Weights of a small GPT-style language model, trained from scratch on English Wikipedia.
Size: width 256, 10.2M parameters.
Architecture: LayerNorm before each block, learned positions, biases, tied embeddings.
Training: 739M tokens, 5638 steps.
Each number is 128 + 24 x the weight over the matrix's rms, rounded and kept within 0 to 255. Layers, rows and columns count from 0.

# layer 8 attention query, 256x256, rms 0.0659, rows 137-163, columns 0-127
[[115 114 160 147 134 142 112 133 158 144 144 146 143 105 133 141 100 123  84 169 101 152 121 141 129 110 130 132 143 114 117 129 156 122  99 112 148 116 140 135 135 105 129  99 103 101  98 153 125 118 113 107 122 105 128 124 165 126 136 121 116  91 110 147 121 114 127 136 153 139 101 108 122 137 123 115 132 133  91  82 130 152 128 131  98 135 119 163  84 135 144 126  92 107 112 141 109  84 175 158 155 143 144 111 102 151 107 136 123 131 125 128 127 118 133 161 147 113 156 111 115  88 143 156 125 174 129 130]
 [129  97 159 134 130 114 155 114 147  99 120 105 179 148 147 145  84 117 120  94 130 107 141 159 103 174 124 146 150 125 127 135 129 114 143 126  97 141 117 118 109  87 110 147 131  97 113 134 124 100  95 104 101 145 122 209 134 121 146 127 143 130 139 126 168 126 115 125 108 140  85  93 105 112 117 121 111 152 109 112 143 113 125 144 141 131 129 181 137 152 141  96  98 108  91 139  89  98 140 139 129 109 131 103 113  71 162 148 105 125 118 129 118 160 159 128 108 124 137 112 109 132  74  63 158 126 128 121]
 [110 138 128 101 120 152 108 163 130  88 157 133 110 126 148  84 161 119 110 126 101 116 129 106 119 111 144 128 134 116 167 125 125  80 101 156 136 131 123 160 133  90 119 136 140 101 124 140  82 150 132 158  70 172 118 152  92 111 102 132 113 116 125 131 120 126 153 159 164 107 139 122 114 105 134 135  73  92 106 129  82 121 140 131 136 108 150 139 114 170 130 139 128 109 121 154  76 169 160 126 134  83 121 125 110 139  81 112 161 131 102 104 111 114  87 152 152 129 133 168 112 150 128 156 137 124 169 127]
 [108 123 135 111 124 151  91 127 115 136 142 131 163  70 131 125 137 119 136 118 159 121 127 135 147 137 116 162 140 117 160 115 143  95 123 100 131 137 125 140 146 125 129 133 109 144 122  92 172 125 106 139 111 160 180 106 122 123 146 122 112 130 155 134 116 106 132 152 136 122 120 138 139 120 119 152 145 132 119 118 156 121 128 130 146 118 101 162 131 163 106 127 116 133 107 106 115 161 148 160  98  67 150 163 139 140 135 124 125 103 158 113 134 134 143 101 127 119 136 139  93 152 128 124 161 131 105  88]
 [137 109 136 167 145 129 143 149 154 125 117 116 147 127 125 113 128 155 155 147 184  93 137 115 144 138 118 103 134 153 101 129 140 157 161 101 160  94 165 116 109 119 185 153 128  75 112 140 140 139 132 164 111 135 126 127 115 106 131 151 129 148 140 170 110 140 111 144 108 161  82 161 111 136 161 107 114 135 152 145 160 135  92 130  86 110 104 141 150 128 120  77 111 138 142 144 108 135 145 142 137  99 126 117 116 131 180 143 131 137 140 130 141 104 142 146 143 134 132 123 121 121 148 106 104 122  85  81]
 [118 144 160 124 102  85 140 133 126 117 116 179 150 117 137 121 115  99 108 140 126 139 125 135 179 124 141 168 124 171  94 111 141 120 102 113 126 189 151 126 134 147 133 119 111 119 151  98 160 116 141 131 164 133 138 166  85 120 168 105 126 122 111 140 102 144 120 137 137 136  99 129 128 135 150 113 137 122 136 138  95 115 165 118 124 146  95 118 146 125 153  94  96 148 164 130 138 129 144 161  84 138 157 147 132 130 141 139 117 122 143 144 107  96 144 159  92 128 101  98 161 157 139 150 135  99 113 150]
 [136 105 108 121 113 145 120 188  93 108 120 116 141 142  52 103 160 119 143 120 155 158 148 111 108 110 134 155 137 105 131 168 119 142 117 122 158 116 105  82  78 103 118 118  92 142 139 109 117 156 113 105 130 116  80  92 149 155 126 126 101 140 118 111 140 122 145 104 116 139 162  95 147 107 131 109 180 129 136 113 140 135 149 150 137 113 112 127 120 134 101 139 139 132 103 136  92 130 166 134 119 104 153 120 149 115  77 142 162 143 126 125 139 110 135 135 112 113 153 129 103 121  97 144 113 120 131 121]
 [102 118 133 116 107 135 129 100 146 119 138 105 120 120 109 120  96 146  98 140 116 136 141 106 136 111 119 168 135 124  94 138 160 139 141 147 129 135 112 109 130 127 152 101  96 150 133 109 137 137 144 182 163 137 137 148 153 166 143 138 127 108 109 110 162  82 146 142 137 104 120 123 162 103 131 109  98 168 109 124  94 139 135 118 164 112 129 107 144 157 125 102  96 123 112 135 115 125 109 110 164  91 128 115 126 115  98 167 135  65 111 110 117 107 124 140 129 121 158 129 110 161 120 134 130 139 123  88]
 [134 157 137 129 126 127 144 138 139  82 163 143 141  89 121 172 120 139 141 140 139 144 148 113 142  95 130  86 114 135 129 128 146  95 116 150 143 114 115 136  97 142 101 120 142 159  83 115 143 144 108 166 117  88 111 124 134  86 135 153 135  91 100 122 100 115 168 134 151 133 172 127 102 102 143 119 140 113 129 120 129 134 119 171 126 133 109  82 140 120 157 119 110 124 124 138 129 133 131 138 115 143 132 108  95  95 143 102 115 132 137  91 114 150 119 136 163 119 121 118 131 131 134 109 145 157 143 164]
 [121 128 132 134  98 119 127 119  88 140 158 131 120 135  91  88 174 152 162 132 178 122 100 106 132 142 125 158 129 162 173 110 161 138 160 120 165 119 144 122  91 118 106  92 163 123 154 148 117 108  80 124 162 138 134  82 110 135 111 146 122 169 152 128 140 152 116 141 149 137 125 147 142 120 105 114 136 117  91 147 107 125 104 122 114 140  84 134 105 140 167 127 111 138 151 119 155 110 149 140 144 146 152 153 100 120 101 103 145 131 153 115 123 145 121 123 108 157 148 122 143 123 166 111 113 117  97 116]
 [153  86 145 152 121 181  83 126 113 183 125  92 116 151 154 124 181  92 163  87 142 105 147 149 161 159 145 126 121 103 164 101 148 145 158 113 130 105 129 117 146 151 153 155 175 148 159 108  84 112 119 143 151 162 117 108 130 111 107 179 139 119 130 157 117 141 114 166 152 135 147  79 127 111 169 153 148  78 111 119 109 110 139 119 101 162 126 170 101 139 120 123 116 123  93 124 110 104 117 138 111 153 110 195 167  68 158 134 143 121  92 131 150 105 147 123 161 131 128 114 105  88 142 115 105  96 148 105]
 [136 185 120  56  58 137 128 158 126 135 160  55 168  52 126 141 150 106  98 129 128 183 139 141 143  85 101 141 130 109  88 145 151 168 144 153 198 130 143 133 132 163 144 144 114 139 198 122 100 177 132  79 177 121 133 106 191 177 111 142  85 113 107  97 157 116  73 123 161 113 183 123 113 121  96 165 109 123 135  93  91 125 113 129 168 124 108  88 147 111 135 161 120 109  94 190 113  82 144 135 228  86 126 169 159 124 111 127 141 150 194 158  94 141  98 173  83 132 132 185 168 124 151 122  77 175 121 127]
 [154 126 129 134  95 129  80 124  95 140 189 109 175 136 132 127 122 162 134 104 127 124 106 144 149 162 111 172 128 166  96 146 122  97 134 151  60 139 170 106 105 114 138 108  84 118 209 129 129 165 148 143 163 140 153 149 127 132 144  85 130  79 157 139 161 155 128 174 165 144 166 144 138 125 131 104 127 108 130 180 163 137  96 166 165 179 102 133 124 102 133 187  95 100 142 120 114 144 161 109 132 106 135 146 129  87 123 116 116 144 122 148 123  95 127 113 100  86 142 131 114  74 127 136 110 141 169 106]
 [122 163 130 131  95 117 107 120 113 125 143 134  98 104 103 121 128 146  97 134 127 140 101 108 152 120 118 121 130 117 207 136 124 158 146 143 110 151 160 114 145 122 128 114 114 125 109 150 116 105 109 127 138  87 172 139 139 161  79  98 156 122 114 127 147 143 133  71 147 146 135 159 140  89 164 121 145 154 131 132 156 111 143 130 131 177 121  95 121 171 154 107 144 133 153 124 184 127 123 179 121 130 127 124 101 130 120  72 141 101  82  85 116 131  93 127 151 111 192 104 118  96 134 158 140 152 133  77]
 [129  98 138 158 155  83 117  90 173 154 131 126 111 183 120 130 141  90 151 133 123 116 112  85  93 125 122 111 122 146 134 118 187 160 131 162 118 148 140 110 127 172 150  97 130 116 151 164 134 169 151 152 128 101  96 104 116 141 118  93 104 145 120 127 150 118 176 106 132 140 121 149 156 133 141 113 144  94 120 148 104 108 132  95 133  84 129 110 140 104 135 167 131 143 112 125 101 136 140 135 156 139 128  86 135 135 134 164 123 115 134  98 156 104 140 120 138 105 107 167  98 100 121 141 149 162 145 116]
 [113 108 142 141 137  94 119 140 142 146 126 113 125  81 135 147 116 141 104 140 133 127 132 163 146 118 107 128 141 159 121  94 110 153 122 116 158 119 110 131  78  97 141 153  86  74 109 126 102 154 151  95 131 113 196 161 123  90 143 125 124 104  91 126 137 134 147 123 135 173 114 120 122 123 157 107 125 176 140 179 169 129  89 117 122 143  97 151 135 146 100 151 150 142 122  82 118 123 155 143 125 134 143 115 114 154 141 159 125 142 135 148 100 175 168 115 138 100 105 104 128 128 122 137 102 147 128 142]
 [ 99 106 109 107 107 101 158 142 150  99 142 135 160 146 172 174 165 116 132 152  51 131 100 123 137  93 158 125 121 125 121 114 179 152 132 150 162 135 121 147 138 142 128 134 137  83 112 128 121 111 114 118  95  97 109 125 102 138 142  80 113 114 158  92 127 134  98 146 149 164 108 139 153 109 166 141  99 178  74 115 108 123 127  87 115 141 141 113 182 135 109 107 121 122 123 155 136  93 111 122 114 139 158 118 112 139 136 113 153 107 138 140  76 179 147 125  85 152 116 139 151  89  95 100 100 135 123 126]
 [126 116 118 109 102 105 147 105 156 142 113 135 144 129 139 146 147 155 145 117 113 159 123 112 166 118 108  87 144 181 150 120 126 146 112 111 106 120 144 134 110 132 123 119 136 143 144 106 100 115 125 123 143 111 105 137 147 130 151 147 127 137 152 137 128 122 132 143 125 136 133 169 127 145 113 121  99 101 136 102 144 146 136 109 137 107 102 113 121 157 131  92 122 143 113 136 115 103 120 126 111 104 151 125 117 137 169 109  97 116 150 121 104 154 150 141 169  97 122 122 142 113 103 110 145 145 118 116]
 [120 127 134 138 138 102 155 124 180 131  65 130 108 134 171 178 115 128 101 137 115 187 147 144 152 108 148 120 150 113 135 122 140 152 124 127 144  89 114 153 138 140  79  90 154 103 149 109 151 148 117 139 109 131 132 119 120 129 151 138 122 142 139 122 122 126 115  56 104 153 134 173 124 116 146 163 152 119  98 134 180 136 129 132 143 152 126 129 150 167 109 126 145 134 116 111 166  97 143 124 110 122 108 101 133 120 167  97 161 119 112 109 164 172 115 136 128  85 124 121 137  82 126 117 148 123 128 136]
 [107 140  91 115  80 139 122 124 104 126 105 117 105 114 163  87  98 155 181 175 184  86  90 146 135 141 124 168 152 135 131 164 152 139 134 124 109 145 141  95 115 116 115 119 131 125 114 118 141 145 111 116 136  83 132 157 170 132 143 110 141  99 136 131 135 118  89 187 173  63 166 103 100  94 161 139  84 125 180 163 118 132 148 122 122 118 124  82 118 117 149 126 159 134 153 123 104 143 107 148 169 119 127 133 120 111 111 139 136 120 141 142 128 150 140 103 111 152 134 106 120 155 119 137 125 134  62 126]
 [132 122 124 136 120 145  86 101 129 152 107 115  98 110 145 133 133  97 153 138 134 138 159 126 176 109 149 136 121 117 142 149 123 159 125 144  90 138 127 140 130 114 129 118 128 133 123 130 172 189 126 143 128 123 114 172 123 140 150 128 119  90 133  85 124 114 154 160 143 145 107  98 108 133 143 123 176 183 170 123 178 157 146 140 158 132 140 113 161 108 102 144 151 149 151 123 148 132 134 157 144 127 126 117 150  94  89 136 109 133 132 130 100 101 131 106 130 104 112 100 135 137 123 147 146 107 106  75]
 [ 97  98 122 155  97 132  91 132 126 151 128 143 186 159 128 118 118 120 132 136 172  72  95 159 115  97 118 181 115 129 111 131  83 142 103  94 169 122 101  96 131 137 144 107 129 132 123 138  82 137  94 108 133 120 150 101 118 152 170  89  78 111  97 134 141 124  85 135 118 115 155 147 122 109 111 113 123 143 147 124 101 106 136 132 148 120  97 135 177 121 184 108 177 125 139 212 141 109 145 162 176 150 147 150 112 113 116 112  84 132 138 119 109 155 145 109 153 142 112 141 146 161 130 127 110 173 113 187]
 [138 159 160 100 107 160 117 109  76 124 133 153 121 159 110 134 166 182 126 124 124 118 125 129 114 114 135 171 109 108 147 159 129 136 159 113 127 130 164  88  91 139 111 150 143 157 188 126 100 127 182 119 138 120 121 118 141 164 128 144 100 125 132 129 118 121 104 138 138  84 181 109 151 143 143 126 124  91 152 141 128 123 135 151 112 137 143 137 124 108 118 128 130 138  87 142 160 158 163 112 146 100 135 149 101 142 129  99 138 123 142 121 138 120 115 128 100 122 119 100 122 133  91 134 165 167 131 155]
 [102 137 133 141 108 143 122 136 130 158 158 133 113 152 107 160 129  99  76 133 174 146 107 128 118 125 138 102 132 133  93 151 118 100  93  96 117 114  89 147 127 132 157 122 149 162 161 120 149 116 132 139 110 120 125 131 122 136  99 155  95  94 155 145 166 114 151 156 121 116 155 123 134 128  85 117 164 137 126 152 153 141 131 140 138 119 165 104 113 172 120 117 149 135 126 104 170 116 133 133 120 118 138 135 167 145 127  82 124 129  77 129 156 101 131  98 164 125 133 135 101 126 152 100  99 154 144 128]
 [152  91  90 129 115 124 121  85 122 101 127  96 112 142 129 136 118 122 135 121 120 103 146 169 149 126 122 104 189 115 140 141 120 105 108 125 111 157 171 121 109 139 111 159 139 112 122 124 147 136  98 180 106 136 155 163 117 142 173  87 139 120 142 104 147 168 164 154 120 100 186 172 135 137 139 119  77 143 108 168 109 143 109 144 167 123 178 146 127 106 100 127  89 144 139 155 124 141 108 136 120  94 121 168 112 123 121 127 122 126 134 123 154 126 147 128 141 121 102 160 167 137  82 106 121 150 127 102]
 [143 127 138 183 122  96 141 118 111 137 118 115 125 112 106 126  79 127 136 160 141  91 135 140 120 165 104 118 134 176 142  94 108 130 145 118 101 112 125  89 122 102 124 127 123 132 111 170 134 100 135 105 108 128 126 140 121 110 106 122 158 129 112 114 149 147 124 154 138 123 161 109  88 120 129 159 109 115 167 109 154 119 181 110 129 134 107 100  93 147 113 129 138 154 153  88 110 160 139 134 135  95  96 109 135 123  66 117 149 129 164 126 130  99 134 107 174 123 134  93 148 102 128  72 196 123 106  78]
 [127 183 170 114 121 149 134 144 128 117 129 149 153 170 163 118 109 117 163 166 113 133 139 150 143 124 202  65 132 140 142 132 140 112  99  87 114 144  65 116 129 116 133 147  82  99 105 128 141 139 141  91 134 127 136 132 134 146 120 118 157 146 116 114 157 155 153 118  96 165 112 145 105 109 144 157  84 141 134 143 128 136  99 146 127 136 148 108 161 149 125 119 108 101 154 139 154 105 133 113 145 133 152 149 102 134 138 137 114 101 100 121  98 179 117  94 139 155 158 163 133 105 159 119 137 110 128 137]]
# layer 8 attention key, 256x256, rms 0.065, rows 137-163, columns 0-127
[[181 112 168 116 147 155 120 136 127 127 124 125 133 137 108 108  95 119 117 169 125  92 147 131 104 143 143 170 122 165 144  97 133  93 119 104 125 151 115 118 135  88 122 123 119 118 114 119 143 142 123  96 174 144 136 144 158 127 131 100 165 148 128 138 153 142 124 132 171 169 126 138 138 130 131 158  98 160 142 143 105 127 138 143  63 124 126 110 108 112  99 133 109 154 135 126  92  88 124 126 139 108 138 109 132 118 139 131 132 155 147 166 147 117 150  85 165  95 118 163 111 113 109 115 140 117 151 120]
 [107 120 111 132 160 112 146  66 143 135  89 139 180 128 151 109 106 152 153 121 111 127 119 131 147 121 138 143 110 130 152 109 103 160 137 136  99 113 131 126 141 111 153 109 109 111 100 143 117 122 114  89 150 117  93 139 115 117 122 108 144 180 122 121 169 164 116 104 119 131 160 146  87 128 101 152 141 117 125 163 115 132 118 108 136 153 157 138 130 150 102 129  76 167 122 112 131  83 132 168  82 148 148 109 123 144 123 136 110  95 117 157  92 143 147 154 152 128  98 161 163 131 121 128 122 139 132 136]
 [131 142 119  99  92 180 156 110 151  73 175 138 141  99 142 128 144 109 131 143 116 125 137 135 104 118 142  99 108 176 127  82 132 155 170 132  88 140 122 166 104 117 129  88  60 122 118 117  89 140 153 133 118 116 136 134 139 134 136 196 162 117 149 185 149 103  67 120 174 149 114 129 119 118 100 133 144  57 164 113 112 130 110 111 208 132 139 113 142 114 151 124 154 167 118 129 133 138 122 164 147 122 107 142 122 114 101 145  94 137 140 129 124 138  73 107 160 143 139 131 116 163 134 145 154 179  88 122]
 [113  91  82 103 105 105 116 132 122 152 113 120 133 130 150 112 141 126 146 125 134 138 144 124 155 122 164 138 139 107 146 112 139 123 127 104 113 134 118 139 106 138  72 103 149 151 124 155 115 113 147 130 110 126 148 128 150 121 120  95 121  99 135 111 130 128 136 140  90 116 131 137  96 126 135 110 128 142  98 133 120  91 133 149 110 127 122 139 134 133 126 150 169 171 117 135 160 130  93 137 125 118 122 156 118 148 136 117 144 131 116 108 129 118 137 142 183 149 165 124 102 137 149 143 113 110 122 102]
 [125 175 150 134 135  98 171 130 113 108 101 132 126 139 146 104 116 132 157 116 103 106 159 140 149 110 101 163 105 134 135 109 132 166 131 143 147 161 155 119  74  90 122 146 150 127 125 176 116 128 173 105 112  85 122  95 113  95 125 115 161 126 135  99 123 138 166 155 140 150 105 123 156 143 128 143 132 151 122  76 119  98 146 165 108 151 123 123 102 122 178 124 132 106 118 118 122 135 142 188 106  79 146 124 131 163 128  98 134 115 144  91 105 111 158 141 116 145  91  95 122 154  96 109 130 126  85  98]
 [117 171 144 140 123 112 121 100 150  74 120 143 146  85 145 101 107 122 143 140 101 118 151 159 145 155 145 143 106 119 157 120 110 128 142 132  88 108 144 129 150 111 114 124 114  87 159 123 119 125  99 130 140 109  89 121 162 115  66 137 112 152 145 132 112 132 133 130 112 127 101 105 123 139 113 123 110  95 202 150 106  89  67 108 108 114 103 149 129 138 118 158 151 124 130 161 126 147 150 157 120 131 114 149 112 116 155 108  93 151 145 167 108 167 117 138 119 117  79 152 139 145 133 131 151 139 134 147]
 [162 106  94 108 133 164 177 141 111  83 133 152 131  88 114 133 160 130 154 138 142 116 131 116 110 125 114 164 170 159  96 149 168 161 141 129 139 120 155 118 169 122 100 105 142 133 103 105 107 156 129 168  95 157 156 157 114 109 168 174 101  73 114 115 116 108 107 137 154  86 115 138 131 118 145 100 172 129 112 130 122 152 118 119 169  98 107 123 133 137 120 128  98 127 123 137 151 112 147 102 132 145 133 123 135 108 144 170 122 172 106 152 140 136 179 160 110 156 147 141 146 154 145  89 114 129  70 132]
 [123 126 118 121 150 133 163 121 180  98 142 124  62 105 119 138 108  83 125 102  74 109 147 148 112 145 111 100 123 121 137 112 105 121 148 138 116 123 113 144 100 114 163 125 122 161 165 103 146 127 117 152 153 108 153 122 120 104 108 127 117 116 104 129 101 154 138 102 132 136 149 126 185 125 154 107 111 108 119 112 112 152 159 141 153 117 135 139 153 112 127 126 129 138 133 118  96 154 139 142 111 143 136 119 106 121 115 153  84 118 109 118 145  68 178 122 139 151 124 107 119 150 118 122 116 125 117 131]
 [128 122 124 135 123 129 138 129 100 109 148 146 143 166 126  63 115 155 157 127 146 109 136 128 179 134 155 117 136 154 137 141 120 122 102 146  96  96 129 149 110 101 130 104 154 139 110 118 157 114 137  94 136 119  95 111 120 160 160 161 150 116 124 149 135 102 109 116 128 112 143 168 158 127 131 150 148 144 120 130  88 141 180 163 145 129 146 171 142 124 157 108 136 150 161 122 128 111 107 111 132 115 143 140  93 129  84 143 135 104 122 153 127 147  91 126 109 138 121 107 132 143 101 138 141 118 138 112]
 [ 79  95 107 151 152 158 169 138 114  64 141 143  78 126 126 164 139 122  92 128 126 189 127 106 125 139  98 137 158 132 145 134 167 109 121 154 154 100 164 163 140 129 120 123  64  97 136  98 130 125 123 145 118 146 114 120 172 112 143 123 128  59 114 104  79 115  97 162 160 124 124  69 118 121 110 102 192 149 117 106 132 135 117  98 150  95  82 116 122 123 145 125 115  98 112 145 134 116 123 116 193 137 110 164 149 126 160  97 186 120  93 127 102 108 137 145 135 116 159 100 122  78 134 119 111 156 104 115]
 [131 128 118  67 128 165 120  77 134  80 129 146 116 128 110 125 120 158 168  92 133 129 131 143 107 134 197 187 134 110 105 147 147 128 172 162  90 119 143 148 130 136 166  98 118 135  90 154 109  98 134 125 105 115 113 109 168 126 154 111  85 126 144 105 116 106 142 125 177 147 109 104  88 141 101  89 180  76 141 158  70 130 107 112 180 108 131 107 120 112 158  90 165  92 140 161 130 130 144 149 141 134 153 141 151  94 132 120 117 168 185 114 117 174  72 104 109 118 161  91 169 148 139  83 124 185  91 114]
 [192 126  89  68 149 162 188 162 129  63 163 140 107  96  87 130 176 114 144 137 159 161 143 125 120 154 134 126 163 144 126 112 173 128 111 117 108 174 119 144  86  77 129 138 117  74 152 101 119 154 150 126  82 134 162 102 144  94 115 137 117 146  89 105  96 112 103 166 166 109 132 100 168 158  93 130 161 116 144 149 127 178 134 177 134 163 102 161 175 103 186 158 173 102 109 180 151 171 120  86 148 151 147 155 175  91  99 156 156 121  72 158 131 134 136 161 104 144 170 153 129 142 133 109 161 102 108  89]
 [139 123 129 120 108 201 145 108 159 121 149 114 111 140 127 125 103  99  84 202 102 160 118 129 151  72 111 147 113 102  92 168 113 123 153 142 111 142 109 138 158 153 150 106 145 128 134 161 135  89 135  96 110  96  88 114 124 152 126 119  63  83 105  98  88  93 105 127 114 116 151 113 139 174 112 106 165 167  97 139 158 127 127 130 184 161 112 134 156 108 116 103 115  71 149 150 160 145 140 112 150 144  99 139 107 150 118 130  98 127 132 154 125 167  93 151 108 184 144 112 145 122 135  83  91 137 134 123]
 [111 129 117 151 129 144 113 195 171 108 125 174 110 132 138 138 111 145 105 130 153 110 170 144 131 136 122 142 130 121 141  97 149 109 100 139 126 103 125 144 139 108 141  93 168 105 139  85 125 109 155 110 131 115  66 103  99 122 105 144  87 128 116 147 135 126 122  86 153 138 118 124  63 110 127 140 120 137 106 124 129 122 150 107 141  90 121 114 131 127 122 142 142 135 155 146 107  96 139 108 115  93  89 156 118 136 126 116 125 180 149  95 145 125 141 123 129  88 133 151 156 156 134  93 127 147 122 125]
 [152 160 174 159 182 141 164 140 135 161 118  88 138 138 152 136 107 179 139 125 121 111  87 106 128  54  83 130 109 171 139 135 142 143 138 125 141 141 120 117 121 136 128 117  79 161 112 144 171 140  79 137 185 134 160  96 153 117 103  90 110 109 139 176 114 148 137 158 117 142 129 142 167 129  89 147 104 108 144 133 127 138  88 157 118 143 184 116 135 150 134 171 129 130 105 163 123  93 126 164 145 135 122  89  98  82 154 116 149  91 141  86 203 142 156 118  88 133 128 157 110 133 127 158 157 134 134 136]
 [133 139 140 123 123 146 119 104 110 132 103  84 107 147 107 170 116 106 115 130 130  66 135 152 169 139 162 134 101 147 111 139 112  94 113 146 145 165 152 133 103 120 104 103 131 112 137 138 147 141 135  58 121 127 114 121 134 127 104 103 151 148 132 136 182 136 148 129 126 176 130 124 119 126 102 138 110 116 137 144 109 157 106  87  83 109 171 156 142 114 119 141 145 144 124 135 111 142 135 157 108 157 110 123 119 128 134 138 131 110 163 132 106  73 143 131 120 135  47 139 130 139 121 125 162  59 131 106]
 [105  95 117 114 160  77 113 159 131 186 124 150 152 195 120 134 154 153 105 144 124  98  83 109 186 146 126 123 135  90 105 123  79 113  57  70 122 153  86 124 167 183 111 120 157 154  73 164 133 130 107  34 201  97 159  96  76 131 164 104 126 162 139 134 170 167 174  96  81  87 143 146 122 224 106 147  80 200  55 181 126  94 113 112 125 159 123 144 153 105 117 160 124 141 128 144 125  75 114 161 140  84 150 130  83 131 130 126 183 119 147 160 142  64 165  90 189  91 131 171 132  96  47 154 152 103 140 142]
 [136 162 125 126 163 100 109 167 123 190 136  90 178 155 132 109 143 147 129 147 133 112 142 125 166 128 128 160 135 112 129 152  94 136 121  83 155 116  90 103 133 130 142 121 155 111  95 149 108  90 138  50 153 130 161 111 128 133 143 134 131 173 163 145 134 128 148 141 118 116 106 128 131  99 139 134 124 149 137 134 117 145 124 132 101 130 123 103 119 121 105 146 139  89 122 122 118 126  98 121 105 109 114 128 116 134 129 140 140 119 120 145 111 109 136  85 153 109 121 173 123 108 130 127 137 107 135 141]
 [166 105  99 113 144 119 110 133 171 184 137 125 164 160 126 118 155 154 155 188 165 123 106 145 163 133 134 141 178 131 124 139 107 163 122 138 117 158  49 119 172 165 156 102 181 108 119 122 146  66 131 118 138 164 133 149 118 115 134 152 165 118 131 130 145 121 133 129  90 116 103 126 132 132 127 124 124 156 142 118 176 126 158 133 110 149 146 135  90 142 118 140 133 140 140 161 135 112 148 110 124 126 144 133 124 133 131 155 148 122 124 110 124 143 158 120 124 110 176 130 110 118  98 107 147  80 102  80]
 [154 147 175 160  96 199 121  90 177 110  59  92 143 148 138 133 112  86 154 116 103 162  63 142 125 147 125 157 100 150 129 128  84 126 119 171 149  99 128 151 143  43  94  99 125  80 162 101 134 167 131 200 145 124 155 123 139 135 122 139 130 138 106 165 123  87  51 114 157 151 110 121 141 129 118 103 192  96 177 120 112 168  93  87 118 137  71 179 163 127 114 137 142 127 135 185 156 191 131  79 156 126 142 145 151  91 136 132  70 137 144 137 101 129  87 167  94 124  87 103 135 122 151 127 208  97 116 104]
 [132 120 149  92 138 107  87 136 123 106 125 124 100 136  93 104 115 139 125  79 140  98 105 160 150 123 144 132 139 119 157 149 132 110 106 128 114 126 121 148  86 143  84 111 150  91 130 112 157 129 118 123 134 164 128 167 128 131 116 150 166 160 125 129 128 131 117 151 130 137 121 128 147 106 121 151 119 137  92 143 123 145 128 113 109 120 146 106 138 119  81 107 108 134 130 120 122 149 127 153  80 123 129 129 140 116 184 140 125 158 149 120 117 100 153 150 105 171 112 121 124 136 121 160 144  95 179 112]
 [111 143 125 157  95 185 148 122  94  83 103 128 128 117 137 149  98 124 176 102 108 123 158 141 129 128 177 154 122 116 177 100 108 141 119 149 154 155 157 102 128  77 109 140  85 127 165 127 109 127  96 152 100 169  96 132 130  95  88 130 113 126 108 165 119 135  78 159 152 192 142 143 132 136 106 116 156  80 143 124 131 161 115 147 141 128 157 160 137 144 105 123 120 132  89 123 144 109 105 158 150 171  77 140 136 104 142 109 122 151 137 151 124 139 108 118 129 156 103 124 128 160 128 144 156 143 125 117]
 [150 134 163 126  73 157 170 119 131 134 146 153 134 106 111 143  90 141 123 170 126 131 134 130 126 109 115 148 122 135 126  97 142 113 129 103 140 165 129 134 165 164 136 141  94 132 107 154  78  94 140 157  95 134 130 112 111 125 149 163  71  63  77 117  76 124 116 119 127 120 126 116 135 144 133  73 141 131 138  98 129 144 145 136 157 183 108 167 108 151 153 116 122  59 137 153 150 132 121 106 134 159 116 137 140 130 104 144 113 101 108 119  76 130 107 138 160 162 143 114 150 138 142  90 103 155 126 134]
 [139 140  86 150 140 146 114 128 132 125 124  93  89 105 168 168 135 139 126 128 121 139 133 148 102 128 132 136 125 130 142 112 150 113 157 141 134 131 137 169 127 120  78 135  99 138 146 107 131 152 149 152  77 134 147 115 139 103 123 102 105 102 127 125 126 139 152 139  94 153 137 118 123 160 125  99 128  91 139 153 138 150 150 124 142 144 133 139 128 154 111 120 134 150  81 119 124 142 133 110  91 152 115 149 122 117 160 118 102 136 113 124 163 128 101 137 155 128 101 132 168 126 134 116 117 134 136 125]
 [133  82 150 137 114 128  99  99 137 145 131  82 110  80 132 151 142 110 131  95  85 101 130 174 141 165 139 160 138 155 116 110 137 137 115 136 163 130 134 119 127 121 120 126 136 120 147 105 175 141  88 140 123  95 119 105 132  94 121 108 144 164 145 161 142 164 128 136 127 134 136 178 132 117 113 105 107  90  68 158 163 130 113 104 100 161 130 146 143 124 130 106 107 179  91 150 119 159 139 157 129 172 125 145 132  89 194 153 130 125 158  97 136 110 172 107 152 129  93 147 113 128 108 118  91 106 107  98]
 [ 71  75 132 115 167  96 153 103 140 124 132 133  95 122 139 107 137  93 121  78 111 121 177 177 138 141 106 130 127 127 176 132 127 158 174 106 119 101 133 149  92 112 111 145 124 117 104  99 107 167 141 158  97 138 126 187 112  88  96 136 112  90 131 125 112 120 104 129 115 134 119 117 128  86 142  76 174 104 135 128 124 108 149  84 144 131 144 150 145 114 120 137 165 132  84 107 150 128 130 101  83 155 109 154  91 181 164  94 117 156 136 118 134 144 159 117 142 160 122  98 131 151 150 143 116 145 112 126]
 [107 111 133 163 131 100  92 124 106 120 117 137  91 120 144 134 126 103 154  83  93 103 125 159 126 149 130 128  93 144 150  91 134 112 154 149 126 132 111 124 118 107 105 152 114 125 124 118 155 161  83 151 144 112 141  96 124 122 125 102 129 157 140 140 143 165 126 128 140 141 116 142 135  88 146 123 115  99 161  97 141 165 128 103 123 104 141 116 160 165 151 119 106 150 123 134 101 123 151 150 131 119 123 130 133 142 176 145 126 144 112 138 139 143 111 108 126 127  87 135 128 145 129 145 138 114 157 134]]